Part of a small language model's weights.
Size: width 384, 12 heads of 32, MLP 1024 SwiGLU, 47.6M parameters.
Training: a variant of Adam for these matrices, 353M tokens, 5381 steps.
Each number is 128 + 32 x the weight over its row's rms, rounded and kept within 0 to 255. Layers, rows and columns count from 0. Numbers have three digits each. The size before them is the row's rms in percent of the matrix's.

# v: layer 5 attention value, 384x384, rms 0.0502, rows 303-330, columns 336-383
# o: layer 5 attention output (transposed), 384x384, rms 0.0393, rows 303-330, columns 336-383
# q: layer 5 attention query, 384x384, rms 0.0534, rows 320-351, columns 336-383
# k: layer 5 attention key, 384x384, rms 0.0532, rows 320-351, columns 336-383
v303 095:142093164080136167175122152148156162129165144105149072220112083139126102091138157132100108140070136104175151195155142167118100158083065087176077
o303 105:143093093089103153137152147110142182177126130111125177112027124129166124184080151081133109103170097217151119122130115144173109086132143120107178
v304 093:120113106048094141164187103133112150116158168103148106102176125040092121112158146068121124088149149143095156116135138091105138113082137077153116
o304 094:137104136194173096177131105147155147110087173107173183102161106147203114195054117126171130062095100114190130103099140079172129140137118126111135
v305 094:080111178103101127158207149143137106177107124031117135185130130141112134113135099145082132096175120072156157115090116094089109157157138104099172
o305 094:211150096148144161122180091110161183066160110164129106128122152093158126145139120150145191164081154113129110120099094184191119122134229116118161
v306 097:131156117160147114169102112104161054107093113114152139139140129090151090097140141158148102147108124157168155069115107087081153103081140172126091
o306 102:124163084105085100089136120161167163097149141118202124158165118133110136181122125149145150151134096144157123165141133095137156198108140192138136
v307 091:141090085105131125147100164167084183135088147079144174200160156167117109076138092115180073142121113117136172170149111148171136155182119107128107
o307 092:117161137150108137162181140086126134159069103102196106135123136155113161107140095137113108107073131145132151157204132096127168172120121148100157
v308 100:139162096123116103101104091127161160080123150149213116150151111125171074139116119127140127141146109083147117188116212094118150142122134104184114
o308 101:092102159134097136088125149113147109151157091113114115154079096128079072143172124130104076084126146220146128126125141084174096060087174166124113
v309 086:133101161135136102117153137127168151123142155161074126072113106158174123173153144139150140098174127183088125129125111142126140114106190152115161
o309 097:136174157158109173139099151094019066111078126183157171126158109065107121093171153078112122084171170092097129084084158130133117171149113122117089
v310 095:154117151120129186206131101122121061172122146104128144105139088151145089115142165217125086075134106150109160074098077085159121155107144138126099
o310 092:122174102155092158115148108102156125080160167163135062149125125131174159181188122061175147099152164168107057177166121087164114115135115124076108
v311 097:189143147169114093107064140142105123167091159145077146139113161178165128117172150176190190140106117102143159156157087176095099128120124146082150
o311 095:116164162113124135089104136171045106161107120088072121089192091115055133122138108107065124144113125119149124095125121164090153126150115141147076
v312 089:124145155120161136121131149079161111174134183086136145119069148129110123117141110067131174120100121074173148113164143173162173133124173172100173
o312 079:118152162134062147101152160153080108153139141123095141156143135089096144030046165058081099153165130117188075125118121109129158099184047122095119
v313 092:116148163181124156184079115120151114117120165184125101096144157107151124136100125074124079108169126035070149147178172149137141151127100124081125
o313 092:152127110096149167118191085142137100102103111189065062160100095122109085112171172077131162109121139177118145065173066163153146174185170103094059
v314 095:024118078149187083119136114148090105170087219097104147125145080140155100149170107152052097142138145131142128105099129176134090174149142144129161
o314 098:157144102147148174129061119170141123142156103109121142067139187068088134101120072135108165165162149117132113174173111149146129092075090118157132
v315 102:123149117195116127120109129129088122124067138083142144084120149152109128132094116124095153148160089111129046132128158141083076141171192084084162
o315 086:152101122146121085134111147106165110125135116150194171129143152148144164080165124172140114175063105108140195143149058117138131142138153125100151
v316 097:156158111122121156125106118106102139157139132130103145136111114187148149121167136105166165152098110130170095091098195126156118170173174117096125
o316 098:127072121149141115128177125178140164137191094172160171138121160125030113054094130109151107152110093114156160070079120178145096105153127161194099
v317 096:120105137123125183146158094091159070181125145022153145171068143122164160109189086162112076081109149153130192154171141129147129145109119107127164
o317 108:132164096100110173110136098112144150104190122126093127151077153096166122181086111125110174163124140138141105085152075129176140078099105186110184
v318 093:191089092143151130135121101065127105097148108137172111108131101102052057146116123110069139114188143115072088073104173124130090106127153143138136
o318 097:132081099179164105093159107131138120116155107124104163108168142179179092088102113151230157155149130124119117166066078108177122189135092137156144
v319 096:106134163109117132081114128193110108169113186180114072102160073138139220154154093107171154081079181166128044115148108154125128172098095139180093
o319 101:072134162111201120122073134135091096095131150136173137164091128103136076108152134137097116132175124113140105176110159144145144123114116108173119
q320 100:108149087179123112122130123142124061101109099155143061099171165130140161112148144104162132096142118133132126046190115081129127098116087116124106
k320 086:081155116145137078117192118128161101123180117125140076187151119137138164167152148148175180118125144073122113118122133135143067092174079160156139
q321 084:154075140125113173138167102117149093107088120081113140135168134135123149070164116159108128121117143158149105124169135083100128134159146124170122
k321 092:079119109175137145154083086146122076200078137149174156121140129108099124147152092081100167078062074105212131104117114112132146121087107154152137
q322 096:132100084153081134108107097149146155116142137114105100132162117092102129134150137146118158161078158144146080088151147105144087123143161125117092
k322 084:162134127147176104150148116131099166168075082108171113113167156107121134143139126107115115117145086111121194087100094133086134102102083064121161
q323 094:134158135107165116089130122206093140133113158129156121149154167107128112147111155144153140092155134091144137144090140083113116139192119107179114
k323 095:140120094207151055178119147130130123156160077107138140100149107177134152174150152095124109142117122131143173130089079103048099106133148109102079
q324 116:140164092130121099091107152131171093138131165160155094137165172114147153148162177168191122093082184076126063097122114111113123130116138129086100
k324 108:084135103139080064168099149093121129152134105182108139147143156154136159157159157090128167107095173051179108086162137106011138099113084146071146
q325 091:149127095083137122140162063095066119137100128132141117124091126132085141131098146105124128122123108118138131163111186112125113164125159079135140
k325 101:113174155091144126161112139167104108138108159146069185150113163141124095116128146193066141138174068131124122107167125130170120117128108142112113
q326 097:104093138086163139104186126121127153135125120137101176142112168151116172158113135150068115132133118118100064127043160141162084129082109126105147
k326 095:145108160137070152123163140174129103204143127151163169116106110166128102116159120123113142119209115149092186126124184142113121141075128092107080
q327 090:119088047072117160143124114104145083123120123165088109125128119124123082131172154101121145067152126093177121124130104070066142144177136109194095
k327 100:114133108112155097114151088106144131128096132092097072084136107125111105127153105146088123130179134098063113183114162127147178128138166165099185
q328 089:111115119139125159108104179144127123168142081130184143198090094149148167161178040172113065194082094129149170169133120101134165163106160091143106
k328 083:164075183113125113185101092048138065175162094189126140063129153148096142176140160095108119101132170144142033086100179121121101127113135147082099
q329 080:107133214143154130102180164119085166125157135166147075078190149186177142120160107118080095148082160112047136174124090062166108130131155144132098
k329 111:132136121133136128149070074121172156132083095101107180150098120160114132144094165152109088164172095156153172156118183103165108105175066123110154
q330 108:138136188104186152116082125078089093117097117123138167129115079113152137024134098195106101159131071203162153112096157187149138137146077138066159
k330 108:110120140156152192120171120160068129063150140119104123102089103149149133096158120127074085130121079147102159205092144190179110135128138102172092
q331 119:123101082127067118157142144139176159091160149152146080126155192090116100134123160075161175111092188088087083103144117103081152159127163168146142
k331 095:085086135112090077115139169099174125124116169148137134138181128109111114163174087116121132138157133042194115092111156107109153115092113144074155
q332 140:108151102135066036124127127166123149081176164147162070159200146088133173190160148149127170081090195116174114074141107080100096099114180176138092
k332 102:081135151115115085078134136099103166135153146113188132147183144141166123207184072155089157158124133096134182098093103156088141134044079158080147
q333 105:164095125083112139097091149104137132099107127080095142129103105148148120135126111104150135153127133154096133133158138124135145154068106162104186
k333 094:103140146098112124111104075112141135087121155167098082156145146105110195111080114099177175110105083114080135072183139165076095158113118146109142
q334 099:157165116103126144083096134116151121142108067138098140096121112133150097164082086129139122156124164141131120170153123169151162133102115194197156
k334 101:138145129118063146119133138126127196086141150131199162131116097063092133073155097142142160090083157132131108126119106124031092145148113110160069
q335 095:121131112186158111112144106105136182109149132165147058061114175146109116102194150110170152096168142201155154138162136089152150122117140133127106
k335 091:106159148170117185174146097133122162137070088147149100147116161144180156092119158139209094116131145095136077181118178116065115109127184118090187
q336 098:235176177183108134119099135187146137149143120166123144125139147152141120082128112079154109102066161126086108071133147171108151167148147148110122
k336 102:126095076190175139096101098144095164038169104149142126151112078083149157173141190105121133086153148106133108102128126062130087051099114137116107
q337 093:155110120192144094107106088094169180106133166119181136117160083099117158109124130150163085117031130078162130158104085164152079113080115179132137
k337 097:180076082111155121104076132131089155134119164105156150154095147131107118156122090140109125126126132106158117199078105124166157101059063147123115
q338 103:089084159138115090182105097106073148181112106154132131129086149144110088167143163137139158126169146146095137109091137150065089098201077073119074
k338 109:115151143173191127142139124114155095169159132140106102093150148125106088129088157118146083151109163163110132173168201088186078118200120110108143
q339 092:120124092086136118172131156124146125138119079182093139106161124138123088162095143120169125126099109092187121136191079131104165145168136180116109
k339 102:108169109179127167174154100111134179052196101130111116159157116067144096164144113114158119121108106144127090133183113109075102144110109126152114
q340 097:159100133161110160108070088140106168155166103074107145112067106119137095115157159126106161117186113095133143120099134127168169098100132111159134
k340 094:162193093109112135063091146158128107157112186123186112186088107112124134168102129137133117123161099134156124114139156088145116099165155136060073
q341 091:138120096099087170061147073133095176123168177157128152169159112132093126155102133094160176070075074132152115094100096124116079120092106100062131
k341 106:135076074125122195135125087109121147121100087128130163125056083175092114139106066091093180127187123156120173106095092147166141117078171146074171
q342 103:112091116110158122071143168137104149093131163092130105114141175091145168091221105107073198138118129149139152185094116121168136143098110156054157
k342 106:122107134093129125088129143055141140194091156113125101138167151161123101103142100164161116132131167166100138108124111168101159121096165130085169
q343 097:194089146139175103131137120167170096095086129175115166138171155163158168022081135142128118189053148057089082130135192131121127148150149151104069
k343 097:141153142179122136172096127177084140158066126170166105158163101125130177094113139139090151114166120156119136072136121074132047111089102111101094
q344 092:150111117160125148083138139135104157153132151154155125153132138095129096091161138117108156120147133137118142154091137058109110093140130106113123
k344 095:115120161105153140150087153106150109220158134128105132144146102114111121167172123194113074145132133153085149148139112144135156102138120125129082
q345 100:136075148106166158106067132103111135197145067110144189115092143181135072081091077164120115126175159103085121118126166114173165142129117132159122
k345 098:161101108141054092145148106152139172129092125175155125117123128102104183131119110149113173132144172169166103174141122091104086090154147126181045
q346 091:150122210155181122157077125099106084112128101113097107120171134160153083082151146072192122164152156131142108125133171126117132124118142099157195
k346 093:125123166138104137166119132159117124102115147166127099132092164136193128131107133056124090103079151164158150113170152125143132080110148132166140
q347 090:081126121144120163180183134149099065161093157205121110140087112100154122196186145159137121090168084138101118132155184088146084157169106084139108
k347 099:130113112162093133178149139069154045129108126106125085080159156125115127166106160148163098097080158165123159146159086170116168101115175199135178
q348 093:165088099097163138155137157114116117177103143143132064120117158079124151177156146201162134112073082140115174061132138096150077103167131079140081
k348 093:127125108130152168153142114132114166178152114101112144106104162148114101173142154082119089159105165131115131097145161175135144128142198153104083
q349 097:160182125194167133129139103147101136141129152116175158129104124165082138104115119080114190075113110125125136163097077089179092166075150167141184
k349 104:129100193155178156100162154166123146161139162135171165140095128092190091089075114206157090134157095082190137192075128161112152099076118144142114
q350 097:179144123172166168216136098066148148148058073116118141086137099152130126114073116106123138152112111149135158132174164122160151133122081162231121
k350 099:126206130159138157093124041180187142063123130108109137168084174059091118112112163125147088150108128152186085121140150139054080139161121132162104
q351 090:200155127164139119169109088122195106095093072141116137084147154132178107103113159112172123109125128127137171138119198098157149127103072104210100
k351 093:128116137236150154084099141117155128145140091127140140149168153096134156146100139174151106142092103112112125088184157133101075134135135092128114
v320 105:152098147116171123171128126081170138149159109100109209172140167128147165115145112145209094111103114137059090157168195099159159158157156091130148
o320 099:124147154200118164102087100177181126120128151138166151092189129127132140103136100170147164159202106098101157141170053144139143132145092097154112
v321 095:109123057123115124126150109168106144134081131181117110108116150163136143101129161120108099127136109096146121143099190068117155131130145151076111
o321 086:145089118157143079111108143133174101117127092077142143072079120082098150176087117129178102175146171123166099090159156154132171127084120148155100
v322 091:129114103114100160171096101089151188142152121148079154150144106128123145123079125150131121107121164160086126120125125132122141167145135139141065
o322 089:100114109095138097056102111127113164167132162133192149104144116112148134072148096098106102140083157160154072130188204100164109138169184149100167
v323 093:132110099112090166108118072113123152132121104132156165160115144165157107092163196179149166126111071126124162155151151158165092164120177130138137
o323 092:114166107106125127090130151106135132095156119124116108119167128120186141048140090113137185163118164183174082137130139147156140175136183128091121
v324 091:112131120112049139181150082178149193145095177124095169137143114100167074111134091162125118105092181157092088099091141133123119136109105135076126
o324 088:174154142084145117141052142104074117096121123169176101136153139120140080054140151161092089166132128116156115064120097131095094103120121151129095
v325 089:125100140136125072092152148124136124168100103125121145133117108127112149145118167112087180106215062153176135139187088117102099141129144084095121
o325 085:129123108134125158119159157056155109071172137142130097160109164149163098152082097154151137122112207210108120153134141096145132121176170109125112
v326 101:145132171070119095133135104120091142179156131060096148101143148126100136119150170090149114133156129169145072082099132138132139102163192135168159
o326 099:110192096137071144129079137125114173096135093131163165117137099171206129107149096114118158113116116168142103166132100118152071108115093143096108
v327 092:140133184092132103073127104144103108197203125085126127149103200117138149104107081125153162141126123063201125112131111089150047161090141113116127
o327 090:154150110169151127101122104131201092123130139159135098124150108119136129132118151141120148162160149117107158152162071180156147094213147144110100
v328 097:155108083157149164082131187105125093109138141139119089130161095130121140101098091175146137151085132172067174133131115127110118140126112119097144
o328 099:176148175151141140160089127132056126166066137187158174128130096101120147117148130077211074138135085110131120173087125116101109124137128118142181
v329 095:186114110161124128200160164128116149142101087150104135130130092152096189107101129117155157147081114143130099057111118089092138112107101096086111
o329 088:147169118132080107104130148141162103154127108141139190134138145112121166086161116089161081154201096147130109138110087105128128132118161185115126
v330 099:126116117149093122148093103125103161088114146033144145108141149190084144208213149071161132181127083064080203178122154085159123109156140108135143
o330 102:106137059177087115109171161118224173077168081100096121119133165164185159175120150162173144127195192148077130171064133118129180144086113136118074